Weights of a small transformer language model.
Size: 15 layers, width 768, 12 heads of 64.
Architecture: biases, tied embeddings.
Training: 1017M tokens, 7760 steps.
Each number is 200 + 20 x the weight over its row's rms, rounded and kept within 0 to 999. Layers, rows and columns count from 0. The size before them is the row's rms in percent of the matrix's.

# layer 3 attention query, 768x768, rms 0.0198, rows 444-498, columns 256-383
099,186,215,212,166,206,165,207,179,199,216,181,130,206,194,232,197,196,203,177,187,229,186,202,226,211,188,214,180,225,195,209,212,207,176,221,207,178,157,222,207,216,186,190,210,177,172,171,203,177,200,214,215,210,198,161,176,204,190,202,213,182,220,172,188,213,213,209,210,229,186,209,187,196,165,237,153,178,206,237,216,224,193,178,197,185,245,213,186,210,215,191,151,212,213,213,145,203,193,190,192,187,213,225,185,200,186,206,208,218,190,214,233,204,243,182,190,193,222,208,204,180,191,217,219,230,204,184,205
096,231,217,222,200,213,203,203,186,204,226,208,203,221,209,202,208,200,215,214,215,184,196,199,195,237,197,219,201,198,221,215,195,174,196,201,178,214,218,194,219,179,160,225,175,181,213,195,178,191,232,217,209,209,192,214,199,193,193,194,205,206,218,222,205,180,192,200,208,190,179,238,199,209,194,245,201,190,198,217,191,239,213,208,215,173,173,184,195,206,219,196,191,185,189,191,242,212,194,224,202,149,200,170,201,216,201,196,174,191,192,187,189,177,203,221,204,219,193,184,210,192,207,204,193,218,201,171,198
098,169,208,221,260,174,181,238,215,211,207,235,184,234,203,207,219,206,216,193,193,173,230,177,198,190,196,179,166,192,208,224,170,197,151,199,192,220,221,198,183,214,197,228,193,199,220,188,185,189,219,221,200,164,202,198,188,174,216,220,166,206,191,225,220,170,217,214,161,249,178,185,185,214,246,192,220,165,197,184,222,224,166,164,188,212,201,221,219,212,224,210,219,207,209,182,212,210,183,202,162,218,197,215,204,211,212,184,180,215,202,213,156,225,237,193,186,190,211,206,207,210,191,163,187,214,181,183,220
101,212,195,221,175,216,180,223,242,206,175,176,203,220,165,208,169,192,220,191,202,202,208,195,196,206,214,180,204,203,217,185,204,214,188,203,175,208,177,197,209,178,174,176,208,204,215,152,192,239,182,179,241,189,195,194,208,234,210,196,180,190,197,238,207,193,189,206,203,186,182,208,205,229,198,213,224,203,254,222,184,219,181,175,190,212,192,235,170,180,187,181,184,169,215,170,218,215,194,172,207,237,192,180,188,196,174,212,224,233,171,220,166,220,226,203,210,175,183,196,177,226,191,234,176,205,190,212,162
103,183,193,183,209,206,195,233,216,179,172,207,208,219,183,207,185,194,194,241,208,193,213,198,217,217,231,204,172,214,225,232,160,189,232,226,203,209,199,209,194,201,173,224,159,219,209,203,167,227,220,224,212,235,198,182,206,206,224,229,212,213,189,224,206,173,190,226,210,201,220,190,191,197,210,198,185,177,239,188,186,183,202,211,219,229,221,219,177,203,204,205,193,173,217,195,217,204,177,210,175,203,213,177,183,195,195,205,177,217,172,182,240,178,184,227,183,204,165,198,176,227,185,177,199,197,197,185,192
107,197,183,226,212,182,199,231,171,186,191,198,178,211,195,228,197,215,197,188,191,187,195,235,180,204,186,184,210,183,189,196,189,224,193,206,178,201,213,204,187,178,165,223,213,206,199,210,196,227,211,200,231,203,165,185,182,205,199,189,216,220,181,181,199,196,222,221,176,188,237,171,179,197,194,196,215,180,184,203,223,213,187,172,189,183,255,163,199,191,178,202,177,213,170,230,153,228,217,247,183,177,153,211,233,193,228,239,187,219,211,188,201,182,172,215,195,206,160,189,219,223,173,214,187,211,181,221,166
107,214,204,222,207,197,199,213,191,209,181,207,198,230,210,216,210,230,218,198,212,202,214,158,236,182,236,204,189,195,162,216,199,213,214,169,205,191,161,209,221,211,235,164,210,198,208,192,201,204,211,207,202,212,173,192,209,165,192,214,200,206,189,226,203,186,219,188,207,167,164,188,185,211,215,211,180,169,185,193,201,194,203,179,197,199,232,182,219,216,207,174,173,237,217,163,218,196,180,229,174,207,144,210,206,192,209,216,212,223,194,198,184,189,192,201,221,178,226,210,187,179,195,203,210,232,191,204,169
111,233,220,246,199,227,184,180,170,215,197,170,210,203,201,200,202,185,195,209,196,218,223,218,201,172,201,210,189,210,178,209,192,179,215,179,216,205,202,200,209,199,196,192,193,182,170,211,247,175,224,207,208,210,177,217,193,193,189,214,207,220,190,168,196,203,173,194,198,202,219,211,181,212,206,189,225,170,201,222,180,214,202,226,187,191,185,222,211,198,189,217,192,230,183,201,203,165,182,203,219,222,192,233,180,204,225,165,210,193,193,187,189,197,224,213,214,199,210,201,201,224,207,201,186,204,229,187,205
103,180,193,206,189,195,206,190,214,200,204,222,199,230,187,216,224,195,180,200,212,179,177,189,207,211,215,204,194,182,193,195,193,205,208,246,203,223,186,167,180,182,248,216,172,181,258,186,223,188,236,184,223,201,195,213,192,226,191,203,219,224,211,158,177,191,198,206,191,160,203,217,209,194,177,197,238,224,227,223,213,216,208,187,207,178,185,212,214,206,207,206,203,194,182,205,201,212,180,191,189,201,196,195,220,211,249,207,210,195,216,225,220,215,205,197,171,213,182,181,205,226,193,207,213,220,179,196,222
105,173,203,233,217,178,181,188,236,203,167,213,208,203,211,181,200,164,173,227,201,209,162,210,219,198,204,199,219,145,199,212,183,181,207,237,228,197,222,202,180,207,195,216,204,229,195,202,149,200,182,207,186,155,237,228,189,215,196,191,174,216,175,173,220,234,221,184,173,196,190,151,218,196,198,198,194,219,201,196,188,187,158,202,217,221,217,237,193,198,200,227,215,199,209,198,198,181,219,174,195,199,233,204,218,204,230,173,201,197,191,185,176,215,223,175,237,211,223,193,207,193,170,193,184,191,205,176,257
105,185,205,167,220,164,218,199,203,203,186,204,216,186,205,153,203,209,222,166,197,230,210,227,191,207,210,248,215,224,177,206,222,167,166,209,216,179,182,200,212,193,199,192,172,181,194,229,218,219,217,181,151,200,197,189,195,187,218,236,216,216,216,167,223,206,208,193,221,196,170,200,220,208,190,234,194,208,197,189,173,184,188,204,216,175,198,212,190,218,178,185,203,186,186,201,173,153,144,190,179,238,188,244,161,193,194,179,219,203,217,210,217,155,233,198,208,213,190,214,219,181,223,196,224,194,204,206,204
104,209,185,176,214,214,196,219,188,252,209,185,217,177,209,227,193,170,215,173,173,216,205,247,171,195,207,209,232,195,181,232,180,187,207,186,216,199,201,178,210,219,222,206,219,209,181,215,225,174,192,192,180,233,239,201,200,217,183,203,203,204,206,204,195,203,161,191,224,198,197,177,190,200,173,178,196,198,196,194,199,202,197,214,203,191,201,198,187,206,191,212,234,205,143,150,226,163,178,181,186,180,181,164,227,224,198,235,192,207,207,173,206,215,207,223,187,257,202,176,194,219,214,224,216,189,209,188,177
105,211,222,188,192,215,179,231,189,186,199,225,223,196,178,191,179,188,189,187,204,213,177,178,184,211,212,207,204,226,207,239,192,217,163,211,197,232,190,224,221,230,180,198,223,216,199,217,223,193,183,209,227,228,188,215,183,204,223,215,195,201,194,198,221,177,206,178,252,190,212,195,172,200,171,217,203,212,167,218,198,169,168,187,179,205,173,201,203,213,172,203,202,215,220,192,181,192,184,216,178,242,169,215,213,206,211,158,207,257,195,186,196,207,198,185,243,187,203,161,196,220,207,197,175,186,186,206,183
103,168,204,221,194,202,185,201,176,190,192,189,212,216,195,173,187,196,181,200,255,198,188,200,142,168,186,220,182,166,146,220,195,182,200,218,188,217,204,189,205,217,203,154,206,207,201,192,207,159,231,205,226,200,214,214,189,219,187,190,198,228,208,239,185,183,205,204,196,204,189,214,204,188,196,215,197,211,199,223,173,182,176,195,212,192,233,179,187,212,195,208,191,177,209,215,187,186,204,187,236,157,161,184,183,227,203,214,193,182,190,178,207,191,197,211,207,197,191,211,209,244,214,180,208,209,234,187,248
104,220,173,211,198,192,180,190,171,170,172,184,185,207,174,201,198,178,208,183,185,217,242,192,209,203,214,179,277,212,208,197,160,219,184,181,235,202,226,144,201,197,181,167,209,204,219,194,208,209,206,191,189,221,209,203,215,220,212,202,188,209,222,201,188,200,213,201,202,228,156,216,176,216,204,186,192,225,234,194,184,199,199,208,247,187,210,201,194,198,200,221,190,203,222,201,208,159,230,218,180,225,217,186,207,210,226,177,206,217,222,189,210,222,160,201,210,186,224,197,238,204,142,199,210,197,199,214,193
106,203,208,170,204,184,196,213,204,186,212,207,191,229,194,201,224,143,201,220,204,198,207,187,194,158,219,222,210,220,197,227,172,221,207,196,216,222,182,196,195,173,202,198,190,215,197,180,218,155,218,172,156,203,198,228,189,202,186,199,179,223,229,224,167,214,220,179,202,242,185,196,257,166,202,189,196,194,199,178,211,196,206,211,196,222,201,219,199,205,218,193,203,202,211,211,213,212,151,211,230,205,216,182,214,202,206,198,189,206,212,174,222,198,210,194,211,187,216,156,195,200,181,225,185,178,183,170,207
106,208,235,199,245,184,209,176,173,208,226,185,187,232,247,234,194,201,184,185,195,195,193,219,203,212,190,212,220,186,220,222,184,211,245,212,189,213,193,206,183,219,183,219,217,194,199,222,211,211,180,197,200,193,191,196,193,196,202,206,226,191,189,203,224,216,200,172,257,194,180,172,201,184,229,180,197,184,200,210,175,196,177,181,173,219,201,216,227,187,202,164,197,212,183,178,185,216,192,209,199,184,191,207,220,194,200,165,217,190,206,184,211,218,175,204,209,176,160,184,178,179,180,204,155,223,156,186,210
101,173,194,202,253,236,234,179,179,210,237,210,179,186,197,151,192,199,248,192,172,211,230,184,234,217,180,201,160,197,202,187,191,241,209,224,234,185,182,183,195,190,256,189,178,242,205,186,180,188,206,211,185,195,189,215,164,201,198,178,196,210,194,212,211,193,207,146,193,231,197,228,205,210,204,217,179,226,169,204,193,191,184,191,189,213,244,229,160,207,186,195,208,228,236,214,213,194,219,186,213,204,218,167,217,189,186,159,172,184,153,193,216,187,184,193,196,185,184,175,199,175,158,163,182,201,192,189,199
099,191,184,191,213,182,169,205,239,209,211,172,214,235,199,206,211,216,202,212,180,191,197,178,223,178,207,204,218,233,230,169,195,233,219,217,194,181,166,178,203,176,205,204,193,196,220,191,200,160,202,222,208,207,231,215,228,162,215,163,228,221,200,208,199,187,207,200,216,193,223,215,148,171,209,200,193,184,203,206,179,210,187,184,167,215,178,216,181,227,189,210,208,182,174,179,211,163,221,175,173,201,205,209,217,171,226,227,201,211,224,197,200,208,229,190,215,183,177,172,189,250,191,215,178,234,215,195,253
114,236,198,180,233,204,201,194,224,192,148,203,198,182,167,194,198,177,211,176,184,230,190,224,232,191,176,201,199,202,224,201,218,207,201,158,220,199,197,182,187,189,206,244,191,223,224,202,214,233,186,157,188,220,188,225,148,194,177,214,229,213,208,198,212,181,186,197,213,203,191,218,224,212,141,210,191,175,173,190,167,212,254,222,189,219,182,223,189,193,201,172,145,204,207,200,188,194,187,231,206,185,210,187,202,168,220,241,180,212,226,206,204,229,198,193,208,182,218,221,189,202,182,215,243,185,184,237,181
110,206,178,207,198,202,197,192,188,171,207,190,184,200,200,217,193,180,188,234,224,203,177,194,193,188,179,194,217,211,218,174,198,186,214,196,216,196,211,201,224,157,215,204,161,191,205,223,167,203,210,191,198,220,213,191,218,194,189,225,196,163,227,213,177,192,241,197,183,164,217,194,189,185,182,214,176,206,180,187,224,244,197,166,201,193,194,192,235,161,215,201,177,217,207,215,188,218,234,209,213,177,178,207,185,229,185,206,201,179,191,199,201,209,230,217,204,184,217,211,184,201,221,174,209,196,195,175,224
113,180,189,197,186,183,164,233,229,186,223,185,221,187,220,189,237,192,204,177,171,186,195,226,171,209,193,179,214,184,177,186,208,172,217,199,179,199,214,180,199,226,199,182,188,182,219,179,229,197,222,236,198,197,200,212,223,211,210,177,164,210,195,176,172,239,202,217,174,220,225,208,202,172,194,209,221,216,211,197,170,222,213,222,200,210,167,222,210,200,196,193,237,241,174,221,204,218,194,198,186,218,210,200,184,220,192,191,183,164,178,220,189,167,178,199,190,226,179,259,200,177,210,191,205,168,206,163,207
100,239,174,200,187,177,180,206,210,210,192,208,181,181,201,189,209,174,245,195,192,234,206,169,189,211,232,144,214,199,195,249,197,203,214,182,218,221,204,166,234,203,176,229,181,216,179,187,215,184,180,166,183,218,193,224,191,201,188,184,165,217,171,220,186,206,180,199,190,221,199,211,232,188,203,178,207,220,198,223,207,193,145,183,212,200,210,196,180,173,196,211,206,229,232,201,209,183,189,220,226,191,206,195,220,168,195,170,185,197,177,158,210,211,180,183,206,206,195,181,208,203,196,189,189,177,186,203,194
100,187,193,195,202,201,197,233,164,221,207,178,149,210,228,191,211,228,189,217,168,196,209,201,164,191,188,192,208,202,210,236,194,198,189,219,212,185,185,190,223,236,220,214,231,194,199,202,208,192,247,195,191,175,227,210,184,256,178,188,190,175,209,216,205,194,163,174,219,179,223,160,193,216,166,228,184,219,200,182,168,178,199,210,223,171,193,173,170,197,195,185,205,235,218,233,207,216,184,191,167,192,162,212,172,200,201,191,211,192,175,223,231,207,184,174,181,197,198,213,205,181,202,191,202,177,251,210,135
106,171,208,221,191,193,231,198,205,239,192,166,218,219,173,192,190,200,220,226,198,188,223,179,217,211,207,193,192,191,190,202,188,209,177,183,206,181,197,195,220,191,216,235,218,211,221,180,195,215,201,172,181,213,195,199,202,231,225,204,235,179,180,239,193,197,227,236,173,223,198,191,184,222,164,187,221,179,233,163,202,212,215,188,188,201,216,214,178,191,245,199,214,195,235,181,187,216,196,173,210,227,219,172,193,188,179,172,202,180,149,201,184,183,186,178,217,242,232,223,215,201,196,147,218,187,169,203,205
102,220,236,177,203,164,195,186,197,215,203,208,215,200,246,214,169,217,190,190,157,210,220,199,198,181,179,184,177,243,147,173,216,205,232,211,185,237,204,184,233,220,166,190,196,207,219,209,173,193,235,163,191,194,183,195,202,220,222,190,204,229,226,197,231,154,228,215,177,212,217,212,177,191,227,195,228,196,214,183,202,203,194,206,152,172,183,216,195,198,188,191,184,223,202,217,201,168,213,198,239,195,192,252,184,172,202,216,192,206,196,210,222,207,186,207,154,174,180,189,213,215,207,244,228,196,181,215,198
101,167,203,220,183,196,228,214,165,189,205,193,179,227,260,210,221,209,187,225,190,170,159,206,219,188,205,172,181,174,176,187,198,178,214,176,211,179,178,196,175,208,231,185,179,205,194,219,202,207,214,197,212,193,162,212,155,188,193,214,196,202,222,193,200,190,199,214,233,172,219,178,218,184,228,195,202,194,242,208,176,189,202,189,219,192,194,233,238,251,205,237,197,180,212,207,229,198,181,187,176,221,203,223,214,207,226,228,258,229,195,223,215,201,194,200,188,226,172,228,187,202,203,230,217,189,207,179,183
099,189,205,188,197,193,193,212,192,169,197,190,189,196,241,217,188,183,231,211,227,203,216,183,223,226,206,195,188,187,166,188,236,161,184,192,234,192,220,198,194,205,209,184,233,223,222,188,193,154,219,229,224,225,182,183,195,206,208,216,177,220,221,200,194,208,157,194,185,171,178,203,215,191,179,181,231,203,231,200,207,218,207,203,179,229,157,177,197,197,178,166,169,205,182,213,186,203,191,214,159,217,181,234,172,159,209,200,213,236,215,211,196,165,212,218,240,209,221,204,213,231,198,183,208,189,207,187,195
102,190,223,203,197,171,186,208,194,205,197,190,206,205,227,202,229,169,170,178,162,232,186,231,193,207,194,180,185,169,194,192,199,203,208,248,223,166,217,192,222,161,167,222,197,211,218,173,196,212,209,211,251,226,206,183,221,211,216,207,205,204,194,202,205,212,220,225,200,195,213,203,208,211,198,198,215,205,188,228,197,190,222,213,194,182,172,201,199,178,210,194,210,213,181,196,199,203,178,209,209,200,207,185,200,199,189,204,210,225,181,199,190,224,220,195,159,197,212,238,204,186,190,163,189,220,241,212,202
106,238,188,198,173,173,223,211,165,186,193,195,170,216,198,186,210,229,185,158,175,223,204,173,199,191,189,191,171,172,192,187,194,209,186,208,160,207,211,203,207,235,187,179,253,204,177,199,186,222,199,228,202,211,209,198,198,229,210,185,164,206,193,207,165,244,169,213,185,200,208,203,218,199,181,205,183,168,234,204,179,201,214,223,154,211,243,213,179,176,230,210,199,200,174,220,219,178,194,220,205,216,201,179,219,196,184,154,223,212,180,165,201,193,221,240,228,231,181,166,226,208,199,239,177,209,159,203,178
113,192,197,199,210,187,182,204,189,216,203,231,215,163,189,178,167,172,208,188,208,210,185,197,195,195,203,193,213,155,202,201,183,182,209,209,193,161,217,197,194,225,188,208,214,200,179,216,213,194,196,217,212,227,209,204,191,239,224,198,209,208,180,183,186,161,206,236,155,196,186,196,189,193,206,219,207,203,218,184,210,222,189,197,175,153,146,218,206,215,212,187,242,201,204,176,197,168,208,220,193,200,227,183,204,207,238,236,195,205,179,223,190,176,209,172,225,216,197,211,152,182,216,199,208,211,222,223,226
101,208,176,201,237,205,190,163,219,157,197,182,204,224,139,241,192,217,193,223,254,218,235,199,216,202,157,197,235,216,213,202,198,214,157,208,221,198,172,237,193,199,204,203,206,197,182,223,176,191,225,209,213,213,182,217,194,198,193,200,182,213,209,207,186,196,202,181,200,197,211,215,182,188,232,191,152,166,193,202,175,175,173,183,211,196,161,210,195,184,219,178,164,218,205,193,182,219,204,182,193,197,197,197,214,232,210,175,215,220,194,194,244,194,210,183,197,187,233,183,225,177,231,191,167,210,200,205,208
105,196,149,218,201,209,230,182,206,193,216,210,209,226,166,190,190,190,156,214,193,201,202,194,227,189,199,219,171,190,178,185,171,225,180,208,193,174,183,203,191,228,235,219,192,228,190,177,165,190,195,197,177,222,197,175,178,185,162,209,194,197,191,194,179,202,181,186,151,207,168,209,217,207,198,196,189,186,184,208,229,241,170,203,182,207,215,216,205,219,198,214,197,154,192,195,210,190,221,236,185,196,194,218,220,230,216,206,146,206,207,195,222,194,214,208,199,216,205,206,199,192,193,204,165,175,195,192,221
107,177,198,233,203,192,211,215,181,215,214,211,227,178,193,215,201,217,214,181,214,190,218,216,172,135,209,207,214,231,231,211,189,189,211,167,204,221,174,210,177,193,238,177,190,198,191,192,232,204,217,225,193,183,176,173,234,172,197,182,179,181,208,200,230,222,172,177,205,192,202,168,204,203,188,201,221,228,218,164,194,157,185,206,192,194,192,209,184,189,180,176,194,234,188,161,214,198,145,189,154,181,193,229,181,208,208,219,202,197,180,212,192,187,163,236,201,198,200,212,201,217,171,188,198,196,183,180,178
108,180,197,203,197,168,204,229,209,216,238,223,195,257,181,228,206,215,207,177,205,180,157,205,187,202,162,200,165,203,199,206,190,180,210,149,210,189,207,175,184,211,191,222,199,181,202,209,198,224,219,183,213,203,180,201,192,195,176,206,215,221,198,187,202,191,207,198,187,195,216,192,251,195,210,163,189,211,202,239,187,174,234,200,191,176,208,223,194,193,208,188,212,177,198,197,195,206,202,191,173,224,178,169,198,179,172,193,192,222,180,223,222,208,188,196,151,172,180,238,185,207,191,207,231,202,199,210,234
100,205,204,218,176,206,185,207,200,171,201,178,196,202,170,197,202,226,190,215,171,189,217,198,161,215,180,181,230,202,192,187,212,200,185,257,195,199,194,180,244,184,205,204,207,213,202,211,215,200,203,182,201,223,201,222,157,190,191,217,167,203,218,165,198,223,204,224,188,187,214,207,205,213,214,180,207,189,185,187,227,188,181,217,215,177,179,198,211,219,198,175,206,156,185,188,203,197,207,205,212,196,182,218,205,178,180,200,188,193,210,214,221,205,219,213,212,219,226,219,155,196,211,221,175,232,199,225,216
113,200,207,240,176,194,187,216,196,170,191,205,245,197,189,205,196,159,196,227,202,187,191,209,182,224,220,207,189,168,140,208,212,232,232,208,188,226,169,192,233,206,177,177,205,211,207,181,217,164,192,195,183,207,211,211,235,198,212,226,222,195,209,227,185,227,193,219,203,225,189,195,184,241,237,217,219,213,210,207,160,190,206,174,206,187,164,202,193,210,205,192,204,225,185,178,220,227,190,187,221,185,207,173,170,207,233,206,155,166,183,205,157,176,195,177,232,216,186,203,197,234,196,224,236,190,206,176,254
102,223,219,197,177,190,250,194,215,201,215,204,200,221,187,193,177,228,185,186,166,225,223,179,205,196,177,198,167,186,203,178,230,187,212,204,200,209,203,224,207,210,186,175,194,225,213,176,205,198,233,192,225,173,208,212,235,188,179,159,194,219,203,194,164,238,181,218,196,229,197,201,218,186,200,155,179,181,211,215,191,238,203,216,221,221,188,199,212,198,195,162,227,205,211,198,178,216,177,193,196,184,205,202,216,201,209,231,201,175,218,231,187,236,189,205,175,247,232,216,211,178,228,188,223,232,212,169,175
103,211,210,174,179,211,206,197,215,212,205,230,209,179,198,213,176,211,212,199,195,201,193,182,214,177,227,193,172,167,230,224,195,243,222,228,176,186,194,189,226,173,221,213,194,200,216,156,173,197,200,188,244,211,186,213,189,214,234,206,177,177,188,194,182,190,199,190,211,223,209,190,198,220,195,232,198,226,218,179,161,180,192,184,224,174,195,207,199,197,177,195,193,190,208,180,194,184,215,236,229,190,210,195,177,193,183,214,209,195,173,224,196,191,205,243,238,158,210,224,218,198,177,209,222,191,187,207,191
106,204,227,180,202,214,187,198,197,174,209,222,158,180,214,198,235,214,182,174,210,221,206,207,190,194,171,238,222,176,189,211,186,185,168,236,225,219,184,198,209,164,242,213,186,195,212,205,215,204,188,198,191,183,230,172,189,201,164,210,199,216,194,204,201,200,181,198,203,221,228,215,202,186,174,182,200,204,196,212,197,211,188,217,207,239,192,158,185,191,206,197,198,217,186,175,198,188,216,206,191,231,197,191,206,173,169,207,224,253,189,166,204,194,214,207,204,172,233,190,219,155,186,198,202,195,188,147,197
109,170,190,227,203,217,175,189,214,234,197,215,187,202,201,232,212,144,225,206,209,200,211,236,184,202,206,175,182,165,194,204,213,177,202,177,217,208,167,177,211,191,175,188,212,207,176,212,241,171,219,180,203,174,189,202,200,237,185,200,224,197,221,198,212,211,198,186,213,204,177,191,164,198,196,207,199,190,200,209,228,192,184,192,236,209,218,261,212,207,228,240,187,208,216,181,254,209,164,198,189,209,170,197,195,193,217,171,172,173,202,196,221,197,207,203,214,170,196,212,182,209,187,198,214,222,209,220,223
103,146,235,218,198,212,179,188,195,170,185,200,199,177,221,204,194,196,143,185,182,174,209,224,192,193,195,221,192,210,169,213,203,196,206,199,192,220,186,179,220,175,209,210,215,200,227,217,197,199,218,223,230,184,165,194,197,211,188,194,158,193,194,186,201,195,204,217,175,186,187,203,201,229,220,173,187,190,196,222,241,202,187,214,232,196,204,203,237,181,195,201,216,210,245,182,211,190,181,183,199,211,209,218,199,196,217,205,248,176,185,229,197,206,205,168,187,190,203,227,172,213,221,201,175,197,230,194,235
103,221,218,193,183,155,196,197,223,211,208,205,220,188,210,218,217,189,204,201,201,210,193,163,181,165,190,207,193,232,228,186,198,220,184,188,182,191,208,216,220,190,222,217,233,202,213,224,218,191,227,193,194,218,214,199,188,208,232,256,209,182,176,217,154,205,220,179,192,234,189,159,171,194,201,200,208,216,217,181,197,177,183,210,196,202,181,187,195,207,222,215,228,174,221,232,186,194,215,217,208,195,176,205,199,191,199,222,144,198,197,214,207,203,215,199,219,194,197,188,211,208,213,173,219,189,193,183,216
106,236,190,204,204,192,236,206,208,201,149,213,189,190,193,189,214,214,196,189,190,186,222,192,213,191,210,235,199,188,204,190,206,217,206,198,186,207,204,191,190,201,159,194,214,215,173,196,201,230,205,184,175,197,221,214,215,189,202,189,185,188,173,173,182,178,216,186,211,267,179,216,198,182,178,199,203,193,201,185,211,182,246,187,184,210,233,179,183,201,210,237,222,205,187,235,216,230,223,192,215,195,224,213,217,229,184,216,172,212,208,211,203,197,222,187,180,208,179,212,233,204,185,234,193,205,224,216,243
105,206,193,145,182,201,156,149,202,187,210,211,192,182,202,211,222,184,188,208,218,179,222,191,248,211,188,239,217,213,207,189,177,207,202,231,205,213,194,189,202,207,202,202,216,205,231,201,214,177,189,190,222,174,220,201,191,179,201,177,188,220,233,237,208,196,203,216,185,173,224,224,213,199,197,201,186,202,180,213,193,196,212,179,185,236,207,205,201,185,235,199,188,205,202,170,210,221,185,177,203,186,229,187,176,219,228,178,220,198,196,203,222,170,196,197,188,147,205,215,206,192,218,196,177,174,215,177,159
100,230,192,169,207,195,170,188,198,207,187,169,228,182,213,195,198,236,219,195,160,241,201,179,176,239,169,204,237,218,233,218,186,208,200,210,197,228,184,189,212,156,198,230,163,170,185,210,192,194,162,200,199,187,194,209,188,179,217,177,229,204,165,230,187,215,213,216,206,202,192,192,204,195,217,216,220,192,214,184,214,215,174,199,144,179,219,216,188,200,204,186,234,210,237,229,214,190,160,199,225,158,245,218,210,179,219,203,225,188,217,162,214,201,217,219,177,191,207,191,216,165,229,195,186,184,158,183,220
101,217,206,211,207,204,191,216,190,215,209,222,186,185,221,209,201,197,241,221,235,180,195,207,188,221,224,203,221,214,208,188,192,232,216,156,185,213,200,172,193,212,230,174,198,215,180,190,203,236,188,191,211,167,191,225,196,173,191,207,160,208,148,160,215,185,186,215,223,201,203,216,187,166,219,188,182,206,221,199,224,182,209,199,195,212,199,191,224,205,193,181,175,210,195,183,189,206,174,182,224,190,195,215,168,210,183,180,170,183,191,192,189,198,210,240,247,192,196,191,220,193,209,200,195,196,180,186,227
103,190,194,218,184,220,206,182,197,210,191,187,223,191,196,161,226,212,205,226,207,205,217,231,178,202,165,194,194,227,186,169,223,191,199,139,222,183,206,232,218,227,184,211,195,206,221,190,212,234,206,216,203,208,186,242,221,227,233,212,174,221,203,201,179,187,218,190,181,192,204,182,214,182,212,216,188,167,196,178,221,214,210,191,171,175,173,200,211,200,220,197,157,165,183,214,198,199,183,223,196,225,177,202,225,191,239,152,201,218,160,197,203,198,214,194,200,221,202,212,191,210,221,222,211,227,191,219,154
107,223,170,236,207,171,225,196,193,193,189,210,192,175,208,233,211,202,207,237,179,188,240,218,190,236,212,208,181,208,192,225,166,176,188,209,183,201,203,183,204,199,177,191,213,233,226,173,193,191,188,207,192,208,240,179,201,165,212,221,197,199,165,198,198,187,213,250,216,192,192,189,226,200,215,203,187,225,185,202,225,244,194,188,190,214,220,193,174,201,209,241,214,182,191,211,203,197,185,237,188,209,211,208,188,197,230,198,188,232,215,193,223,180,229,178,228,199,219,201,187,186,222,186,176,237,202,171,188
099,165,191,175,217,221,195,198,195,230,178,212,207,216,214,206,185,206,160,207,212,212,212,199,157,160,201,241,204,206,222,198,187,217,198,182,176,202,214,179,213,196,233,223,172,220,159,189,185,233,212,185,171,191,216,194,159,193,179,217,210,171,171,224,189,194,165,204,220,217,222,204,198,209,209,214,221,215,203,187,203,183,185,190,167,240,195,212,215,207,169,171,200,168,247,214,208,219,216,217,196,216,205,185,203,193,221,205,190,214,193,187,186,203,214,231,220,227,199,157,198,156,184,205,190,241,149,186,220
111,213,215,180,201,192,180,221,215,213,178,166,189,173,221,241,215,201,235,192,209,196,165,208,149,199,211,224,217,185,196,196,188,240,163,182,184,184,201,186,200,192,206,221,208,207,171,181,207,194,206,200,178,211,215,193,195,239,181,210,193,213,239,234,184,175,217,187,208,182,190,212,216,216,196,232,205,221,204,222,198,212,172,160,198,185,214,188,207,199,208,212,196,173,220,196,204,181,185,200,197,206,219,170,223,155,211,202,192,185,192,191,205,225,195,190,214,176,169,171,206,188,178,181,223,209,197,180,239
104,220,202,199,207,180,225,186,232,196,211,232,185,209,203,202,175,162,193,188,226,218,207,219,189,161,221,140,195,185,186,186,226,203,200,227,237,192,242,167,189,179,204,162,177,188,207,200,215,190,181,195,201,206,181,194,210,207,215,185,192,190,204,252,205,183,225,180,199,229,174,197,180,193,250,195,190,182,231,198,183,200,206,191,171,221,190,219,201,143,215,233,161,196,166,220,152,191,188,230,233,201,218,194,226,219,205,224,192,195,199,199,206,209,187,229,207,197,189,206,206,248,169,194,191,186,196,186,213
106,225,210,216,207,222,193,193,207,195,190,215,196,219,187,195,170,233,228,206,188,212,234,194,242,173,175,214,232,201,209,193,214,191,203,160,185,179,208,212,206,234,184,203,227,209,201,201,223,179,208,195,220,212,219,202,247,147,217,211,197,181,192,222,190,194,192,190,217,179,209,166,216,242,197,188,184,186,203,176,186,183,181,208,194,192,158,201,217,177,197,206,189,173,196,177,242,187,210,201,170,183,206,221,251,200,199,224,211,183,229,180,191,179,203,189,186,193,206,217,192,183,184,230,212,200,178,200,166
105,221,196,192,204,212,218,223,189,228,193,232,184,190,196,212,202,205,205,204,204,190,233,202,219,186,241,208,193,192,201,204,181,196,159,205,195,194,229,148,161,195,221,192,220,168,221,207,196,198,180,208,226,157,215,203,188,200,193,199,151,219,191,204,208,195,198,195,235,223,234,172,209,194,222,181,203,190,220,190,180,206,199,171,190,194,205,214,176,205,218,189,208,224,195,223,196,242,212,203,249,204,190,199,201,199,213,187,203,203,223,223,193,202,247,178,188,182,196,187,206,183,219,219,207,201,184,176,177
110,213,176,212,209,210,185,193,208,212,178,201,209,162,226,209,179,214,215,204,236,214,194,174,232,177,187,218,171,188,169,217,176,186,137,189,180,246,199,196,212,170,221,229,214,208,232,183,196,218,238,231,189,203,185,206,169,175,213,197,187,210,192,219,204,179,170,199,185,209,180,216,207,203,235,213,196,202,185,128,218,210,190,184,197,213,244,215,191,205,175,198,199,207,177,174,206,181,228,207,237,252,171,191,198,211,186,170,164,187,170,216,204,219,159,198,200,172,214,194,191,183,198,206,210,187,191,179,185